config.yaml
n_layer: 22
d_model: 320
n_head: 4
n_kv_head: 4
head_dim: 64
d_mlp: 2560
vocab_size: 32768
activation: "tanh_gelu"
norm: "rmsnorm"
norm_place: "pre"
norm_eps: 1e-05
positions: "learned"
qk_norm: false
attn_scale: 0.125
bias: "all"
tie_embeddings: true
parallel_block: false
init: "normal"
init_std_qkv: 0.0268
init_std_o: 0.00405
init_std_up: 0.0268
init_std_down: 0.00405
optimizer: "adamw"
lr: 0.00104
beta1: 0.9
beta2: 0.99
weight_decay: 0.081
lr_head: 0.00543
grad_clip: 1.0
warmup_steps: 428
schedule: "wsd"
decay_fraction: 0.791
decay_shape: "pow"
final_lr_fraction: 0.05
batch_tokens: 32768
seq_len: 1024
doc_mask: true
train_tokens: 429900000
steps: 13120
dataset: "wikipedia_en"
Each number is 128 + 24 x the weight over its row's rms, rounded and kept within 0 to 255. Layers, rows and columns count from 0. Numbers have three digits each. The size before them is the row's rms in percent of the matrix's.

# up: layer 9 MLP up, 2560x320, rms 0.0601, rows 1327-1373, columns 64-127
# down: layer 9 MLP down (transposed), 2560x320, rms 0.047, rows 1327-1372, columns 64-127
up1327 037:103114106150120149130135135088149085138145174106167137127177139113108150113128106114134118114098103127104158142123095124114146081123136107150139137109127129091126106149127109151159158109160158
down1327 022:139102150126173121110133158125101147153141090134107113120111089145151113172108155174148122097170177126118086122126125133159124129137121128090122104147125107178150167078137131100111074145120119
up1328 116:121138142144083135114137164140114129126122116131125167123142118078098100167140132127122091133091115151116131136127129119071120145160181109137155094112101099088108138107151119134129145101129180
down1328 116:083110137154142126144127134138114083161160118138124166139108113120104151123144139127137133127112102124143140125158114109138151142073138170137111113140156121145155145137158112123110182137153147
up1329 090:099114135126120139098147067147103100122102151112134129100166100109106134132138133130124137125084120141180126155091143126156135131100145110083138103132149130114108132097127125111141167126152105
down1329 090:136136110102163161115126111178151108108089127139100143123097137166112119087135165100163068075147101140158138133113098091102123126077100145161142130130120103161098112118104094141129126097086093
up1330 097:095110151089096150109153127120102137152136148128137148128097145110103155136155114108130104148158109151150117126098103095150121140114115112110160092132142103127101127106135137118131121117107094
down1330 124:124095119161139087153081053137119112184119122110182123139109084149143131096146140119103127139106107136152156130115110101145154092120090107155087088148121137169131152109163132172099155167138164
up1331 109:092111095116118143108124098092113037142158141171126139119148097134141111132108142111143176124166118129187158141116121123131136119131159148113123125098149103134104128119125165105138165104128150
down1331 094:113137177122103139093155161161150174128149098148142147108113142129149096159139152118105165123166109160141131118129100159131108146108107117141176120151127087120067123150120126134135087158141150
up1332 094:102105165100104154112117144123092091100139139143133139124127125099138166123093146110134125105130096158146143109072144077118143141107134082136169117145190084144075103119153126137132144091111133
down1332 086:074118140117132110129130082093115130137115138111142108090087127134089146164135115120097180104153122119141138152090088128144135117133110120101159151130147119106104137115084097126134147105106131
up1333 087:108137108140159171086152130124079159167119124113163126130152124129101129119146084114107108124096132120132083099100137093116132122129130162146086107146133154102121117133118124155112163099115123
down1333 093:128126164143124094186114091150181137127160167132105109119128099131151114113125109115114152144162132145131112125135163136143129120149114158158119155138096145105138160155097120155123135125146151
up1334 095:116096149113118136103122098107107119115123122133152133112112077074117135136147101145130119127135123149161151150097133115115131110095139079108131095144153115152103132093105102112154121103137101
down1334 099:131148130145113125168126115086148165164105097154138085132114108125116102148136124126111157138167118161126132131123102137076138148160106100117126129154123138166128148137111107126140130109122150
up1335 087:152172120073129113113100139125128134164165123118135140131128133119098149128178103148111097151130132124142156114124129095142152114190158090156156111131120101176127120086132118157121165090116168
down1335 056:148144151113100091105134136131091162138130121137100096145088123139142110135162134122119079091169135151150072120088122109107103138117155122112147087092093127117100122114131075136161138101112124
up1336 114:139091130123121098115118138148098102098108105138123135105135074133105145125139144152103152159131117142149129171122159134142151149080147136149146121097163145088128115155114115147158116095149153
down1336 110:155110111108088145109110102161110111148100134146119100130111117164166095141100147132117105141141085122196122105140158115115151148092131128156141101145141095161157114164125099150142150122134129
up1337 098:129138125152162151137158184129127070133137144087181110125127145084121150135097148091118112138129123122142065161109144084143112158148167122126141140133144084156138100113125120134159166115109151
down1337 063:129169090163140096143132127100108072115137125098123160149142141123150118132118124143069076142114098097129129098105116139130125121134154080124125136133135147126166162108120142172106128108130163
up1338 082:085127140104128141098100100084109098118106118112134143160124085097076138134093102126102131123140113124166135155081109107127135113122148127144127115134155129111101101118133084136147160110160119
down1338 088:097108146100110125173088067132169072116141119170099146122135097084126133084139150096133152114104117166139179147096104110127154128171122125145153164129141124100122096109139088163138160117133141
up1339 094:100135135074100125098129120137092104140117120161169185112098051084102171113104086123147099130146103158153153139128106137139155110154173133153123104134154130128124130118147117168142158141110146
down1339 108:116141144148122108167116074125162099151143122135125120082155055073155122161123106152143091120124124112130170175143141135141156100145121112148133149085188109108149127061144164141140091119150126
up1340 095:089141138086112129107113091145102054105116121128122168101143126096095092113113157123134149143132121156132128138092121093144128170136132134098174124108101140143120108080137117110168145113111123
down1340 108:092130152141155107159094092175143144109134155127124158147182115122129145114171124125107134092150090154150137131095132114156109134150126123101109128124132153097082114099122107146123149093132143
up1341 086:121076138131092184096132111151099130131134149130117131096155083105096149152132118131095152102092102138188127151089138145134146128135150084094131110088146122113118112085116144103132148132144131
down1341 112:150115098140164123164143106099157160127134120185152137140088087073115120141135118130117065165139157134144135125135134137142085127148122121169117166105086164137132118109161103159106130143129102
up1342 132:134157121096138127108124116142110111144161102142123145129134095081102144129135146128107177110071062144182163100120119098129203119081138135148129104115116107133120097079135116127118105100125215
down1342 200:077147142135078122124142103142122162125168118167128175118152122099099175146126124109110147134114123131137155099137102149141112142154126121118166095165135158096108133101163101135084070111147141
up1343 113:095116147085117124115155134099111168141153136121125144175153068105072138136160128123113112086100122147149115128123146123110195124105168106123129099176121114130124109118126119133109129103113149
down1343 136:121142187177149132171117155113144150109107149105137096125161130121131115133097096115133152113128138120105144142162119152101084110159078111136126129102143138116108119149130143136153121145158127
up1344 106:110169130128132129111132114101107107181134120132153177104141094132132153127095151126114101101105087138139125164101122090154135161150175114117176117142141115134116104115142127151117208107136139
down1344 110:101126171128098130130103093127131089140102089118126123154117119112108158094105027155145159110146090115107131133094125093110121124134091106120099135096166140170117097104121093124137140131127126
up1345 079:098157140097085138071144133117062108109108126151147135109122113099150136117178102092100104134147111146161137122074144131127139176111133135154167110119119144136117083119106125157145143093127095
down1345 089:120164169131113104204129094119186153111144141126111100100127097154154091126161138125115096145130118101127161121150140161130135154151096111096116173106135141140091145118127103154068108136177142
up1346 090:118117111120151133086147132089079132177090124147117130150166121084109144104110143114132136127103121154128150156117155124107138135119143133107143105135136123159108094104134112150105122068113096
down1346 086:155146117140156101152123112150118139152098141115136127139090103161121135086102124106154139115107121153136126118142074130150154109134138122166069118145156113129128126120151118159138100160174101
up1347 101:105120123135119139109118099087101084142106142121147157145142094096119163140137113125138134119140104131148169119104103113091172125139179113123140113128149100135116120112149111094134157108124124
down1347 102:094129130144111113145088133110105125128150126107086137128140116137102112114131128147172083127137068114142174170123096088128155139109136115139151106137124101163117136126158121134154142100154132
up1348 101:089139127132090133063109127105062123146162128140139124127179098122114138123125134138135104168163136113120153164122146125138139125129131098135084107120133116126102113117117106149130112094125151
down1348 099:122183130145165172155169148088178111151136112156156099130133143121193127131139128122141120120104116122074157137159116132143153178161159102162132116093162179130128156133096121154144132172134123
up1349 096:098105143113162145105133089110091142117155121091129187135136111071069141159107114124120143100125154152178138158102103112138146157161150122120155105080135103136111129103114163092162119146128109
down1349 099:087149166129170092112156103148126144136145117131114121095202113100150137116074097132109134105109096132112097143102135114133136114144130087138190124116143076101136082142130070126128095112155109
up1350 113:128092134151131133091131115141086132137154118118128111173123132123091137103145129098111126115141130150139135153125167147147121127135137130094170075145120068157139163150138136142144141116146123
down1350 107:163149088112139142139118128181136118106084138093104126115086118104146137113133092088176118109122087137137082127136131156095131067115149125194176173124099132095119149123190110144119163151141141
up1351 117:100163113109153102107107140160110077111091152099121120118111113145143120135157128120157132128098124149124100133136085132117158138159153131132086113166116144139107095140178126115090122149131102
down1351 116:122098126185149134130134153110123132096151103108145119128118133140124162129110106099129100142116124147111127195114067123140095109109155092125155113112131117084096135102139121182136122097101104
up1352 097:101114100099108142087120097092097120127135130147120151140120107102101115156126116140098135106136115158155184165102104117150154133094127143141162106113130100160075116133110138146122154146120141
down1352 103:121136178132111109110088116114128120156144154146139208118142132084127161112145106107122125035139096114080136104113129126082170105147136155115166129147128119130118114154105132117092151145153123
up1353 120:142134134126134107126121119157115102126160114145158142128158104119098119155114127118131143138103107117168134113122137129096160129142153080124102118135128110057137155137145133135104119098149116
down1353 125:123120153122187111132162137122141155137113157149141145169153139133108080147137174105103145138135132137121104135108097141155131107110139173093185111107112090150131100142104119130145150121123158
up1354 094:099111145105114144099124100097111097113150124082129144104164076099101121156106128119120141089146117118196123114085117081121121144148125118111158121124170090153130115116110163119165176124183133
down1354 103:111152123104170153199126108121160130074192130124139131096140116113161126110147097166115140127098156142144082102109118105191107121094086098144169165108166148091116171103145082120123168156087136
up1355 116:127174090156143116116149138167115144132116157126143134138116147121129107167148131117103136103084133122148169119140098102139175150148180130154122116104120129100093109083119137140138160099136133
down1355 115:121146101113114131134112127165138146094114128157132105127165123152122095115177137129133114151129114103128140133100137140109133127136147138120136109129103169097118094086127090156112103098122143
up1356 098:091146163162091176092117118126079085141132152107122109109168126132155154138120092140144109131102145081157161157109145116127112124164105092144141101072165112150084136081086093154163123088150145
down1356 094:155163092096132129144125129122180121095143111137148128146095118108110128158122110105120179167124143137091120140152093140112163108088101109167154161151131144172095125133092146125140131087156114
up1357 104:140105147092070148112109113122112128120146116125143153090189131106125140097112094136103133104142103088166143089089085133126112111125122114143139087099115156130076143092148076131139139127146132
down1357 093:123094154153155131122105100145110102172128120106071115098138169154141147115062145120168122121120122121148130107144139137176111109140124113117110110143147099178129117130098162095125133142131084
up1358 095:094101135123138106099151131109094122118140147140159181132126117098131130131152128097118175084155115151162141114111105132090144117129138128097146112124175114138099114087154149076135204138130149
down1358 117:046127121122133116170149159100133108097127146139147108108132121113140177139139127162135107136076170129117152121130148127157097116124159139185147151123145128108129085121139134114144132138145107
up1359 078:087123109114100151049144154133068112116072131106147137130154114117155144100166120098125160078144116144146119143066154105098156156100143129119139085138166151141097077124131127152105161135128120
down1359 068:120112118133114108139125148154137163153133155152072134134107178135164129132156120127096129126114129133124048101152121165109138085126089134132133156151130112169164123111130141125112114131142151
up1360 079:092114155111107155099124149157090111155108156107139129159182116117100131113128128108131142128105132174164129132080121133102162146098131090119140095154166110123093106116160145140159165127140136
down1360 065:100157151108125132196126095133155139133119125146125119148096164086157122072135124123128141124125115143120073116115100114136100154161103156102137133087111141143099097094095099141143132132105109
up1361 099:095143101104108119099120105130081113156152106118109139115157132156136099147103142122119170106143123123153130129135115133162130157096107112113160117103116099131107139143122163100124128111124158
down1361 100:100136140146159142157180140115176112158144112105139102157085134148211132101172146171154083107106121087136141128141119134125122158108126123142132117108179143092125114136128139128114121180096113
up1362 107:142148100131165127127138184164110106128148106110164150156111133058121122141145094119093151138131118133113134156128108097110180128131163092157134125136113101097087090069130127096129132132114161
down1362 102:145120128092107118139111155144127151139115135112102107143126119103123134085111119137147102126112151160120122114119135084086127174106126120101134112140110116112115077103129139155114091110103120
up1363 113:101171126155131140117135141151111136145112121142155167161117128123117105098115104074146110098130107164131111118130087117127214118182122136149123113157165155134138145102174148158107171114150139
down1363 111:139188136089112098109163157113112152116090121102134105110158095168104091139156173126137126135151138144162096104137098116159158181145112163092177107085132145109159136130096105148071111111118114
up1364 091:093106142082132134105123100095095117118149116115132178095099059100153200146116118114106098094157093121161127140075095099162125130131133123145148096096129126143109100133148145116128149128136098
down1364 098:173110122120105131175030129164149077131132154127128087154147136122144130123140102170133137138180174112146104160133148151130122104146135104136141146116109180140127151127136110107135087120132148
up1365 087:112121123129138151137138186097126155150162171113103138129136153123158170138081124145116154102088115129148119102116122140172119146117155140119134117114137111141132107148125116107133143153146104
down1365 097:139136133140114098120120090145107086081095083130152099111149120130101100124178124099111092130140166126080120130137135119092124130132116133141151143115155092137107132106114175133158135092125150
up1366 079:085129146099105150066160154125056117121126169165127155104168097119085155132115119077154144135157127134150134122075172110150136152079139154150107093125160101124119099122124147165111147146145116
down1366 088:097136158186117122203115095107179143140169177148105122086133105130131114147130126105135151118130119106117146097142148138122125107150109140098105183141158143165102174129132089188112138149196159
up1367 105:118121144141133135123137127112123132129146087129126106123126094118121131113128135153126088139179125117174171138126148106141160109147136079102149107177124096086113161079141140115131145090093119
down1367 084:145100128095115140149169148089123157144133094135123148097088133105110140155138116120132156122077160105112106129147127129161098170135155139167135110106115135137114150142104123132136129149125127
up1368 094:086102159097116096088129136114096127110101146135167176153138083136073163114139120117115143143148111154174143141103148130121148114100140117111121093129168096161139114126143124112168178109174163
down1368 095:141123141129071128153132142146112138147180110134143132113140120154132148094129098139119130172158126083147120139146150132119106149168119123136135103135118124147150137140119128090129146145128168
up1369 122:120103109125108100130159092143108093119147127130119182107145070138107129140090129089102149111172091141177146110131093105115130112113118117138114107119143108087133137123173127139125145139124114
down1369 123:137090094129151127138129125095132134129136148116136086136130094158117106143173088126130121164135142117108132139169180135138155146148124071127127115172147100094128136137146174106126119134141134
up1370 087:109107168085144174114145115106100120154154145119154181119098110123104147134105125105126139116151122099187131112099128108128119134088149167130129109142152104125128080102122102096129145131108157
down1370 088:115128151116134139167105121123124104140134099117151139152082148107144124103153116167108119117127165116102078115122128129122147127127138139147143132129141136115103119131148139107179195103129151
up1371 108:112124124094117128110111123130112130136117134124135141150124106076104137118144139115129132110150120128129107096117096114136100139107151134135155126099094134058122105098117141064142108118111143
down1371 092:149130175141120128120123187078126112073127095111111109087123146125152103152107122091161118148126153061113153147122138115105074100098117138153169125118073126140094109124113136110126096114131120
up1372 102:101147122111121162076126123131129145116084146129147146135094125117152118118143117133115129139107141108114118187158100161161142127116174126130079130128097150125106143150127118140121152129149092
down1372 105:141122084137154130131154132114106144146159095140153117132165122145151126161104151120129142105116113194151121099116107101104117106063086157110115111189146123128160118174088168152132156128091109
up1373 110:112105109126122126134136097124104101111126120126138124150122093099120171125119110141140108145129083143146175157128099108126139127155207092121106109138189092128144142124133119118139206115137141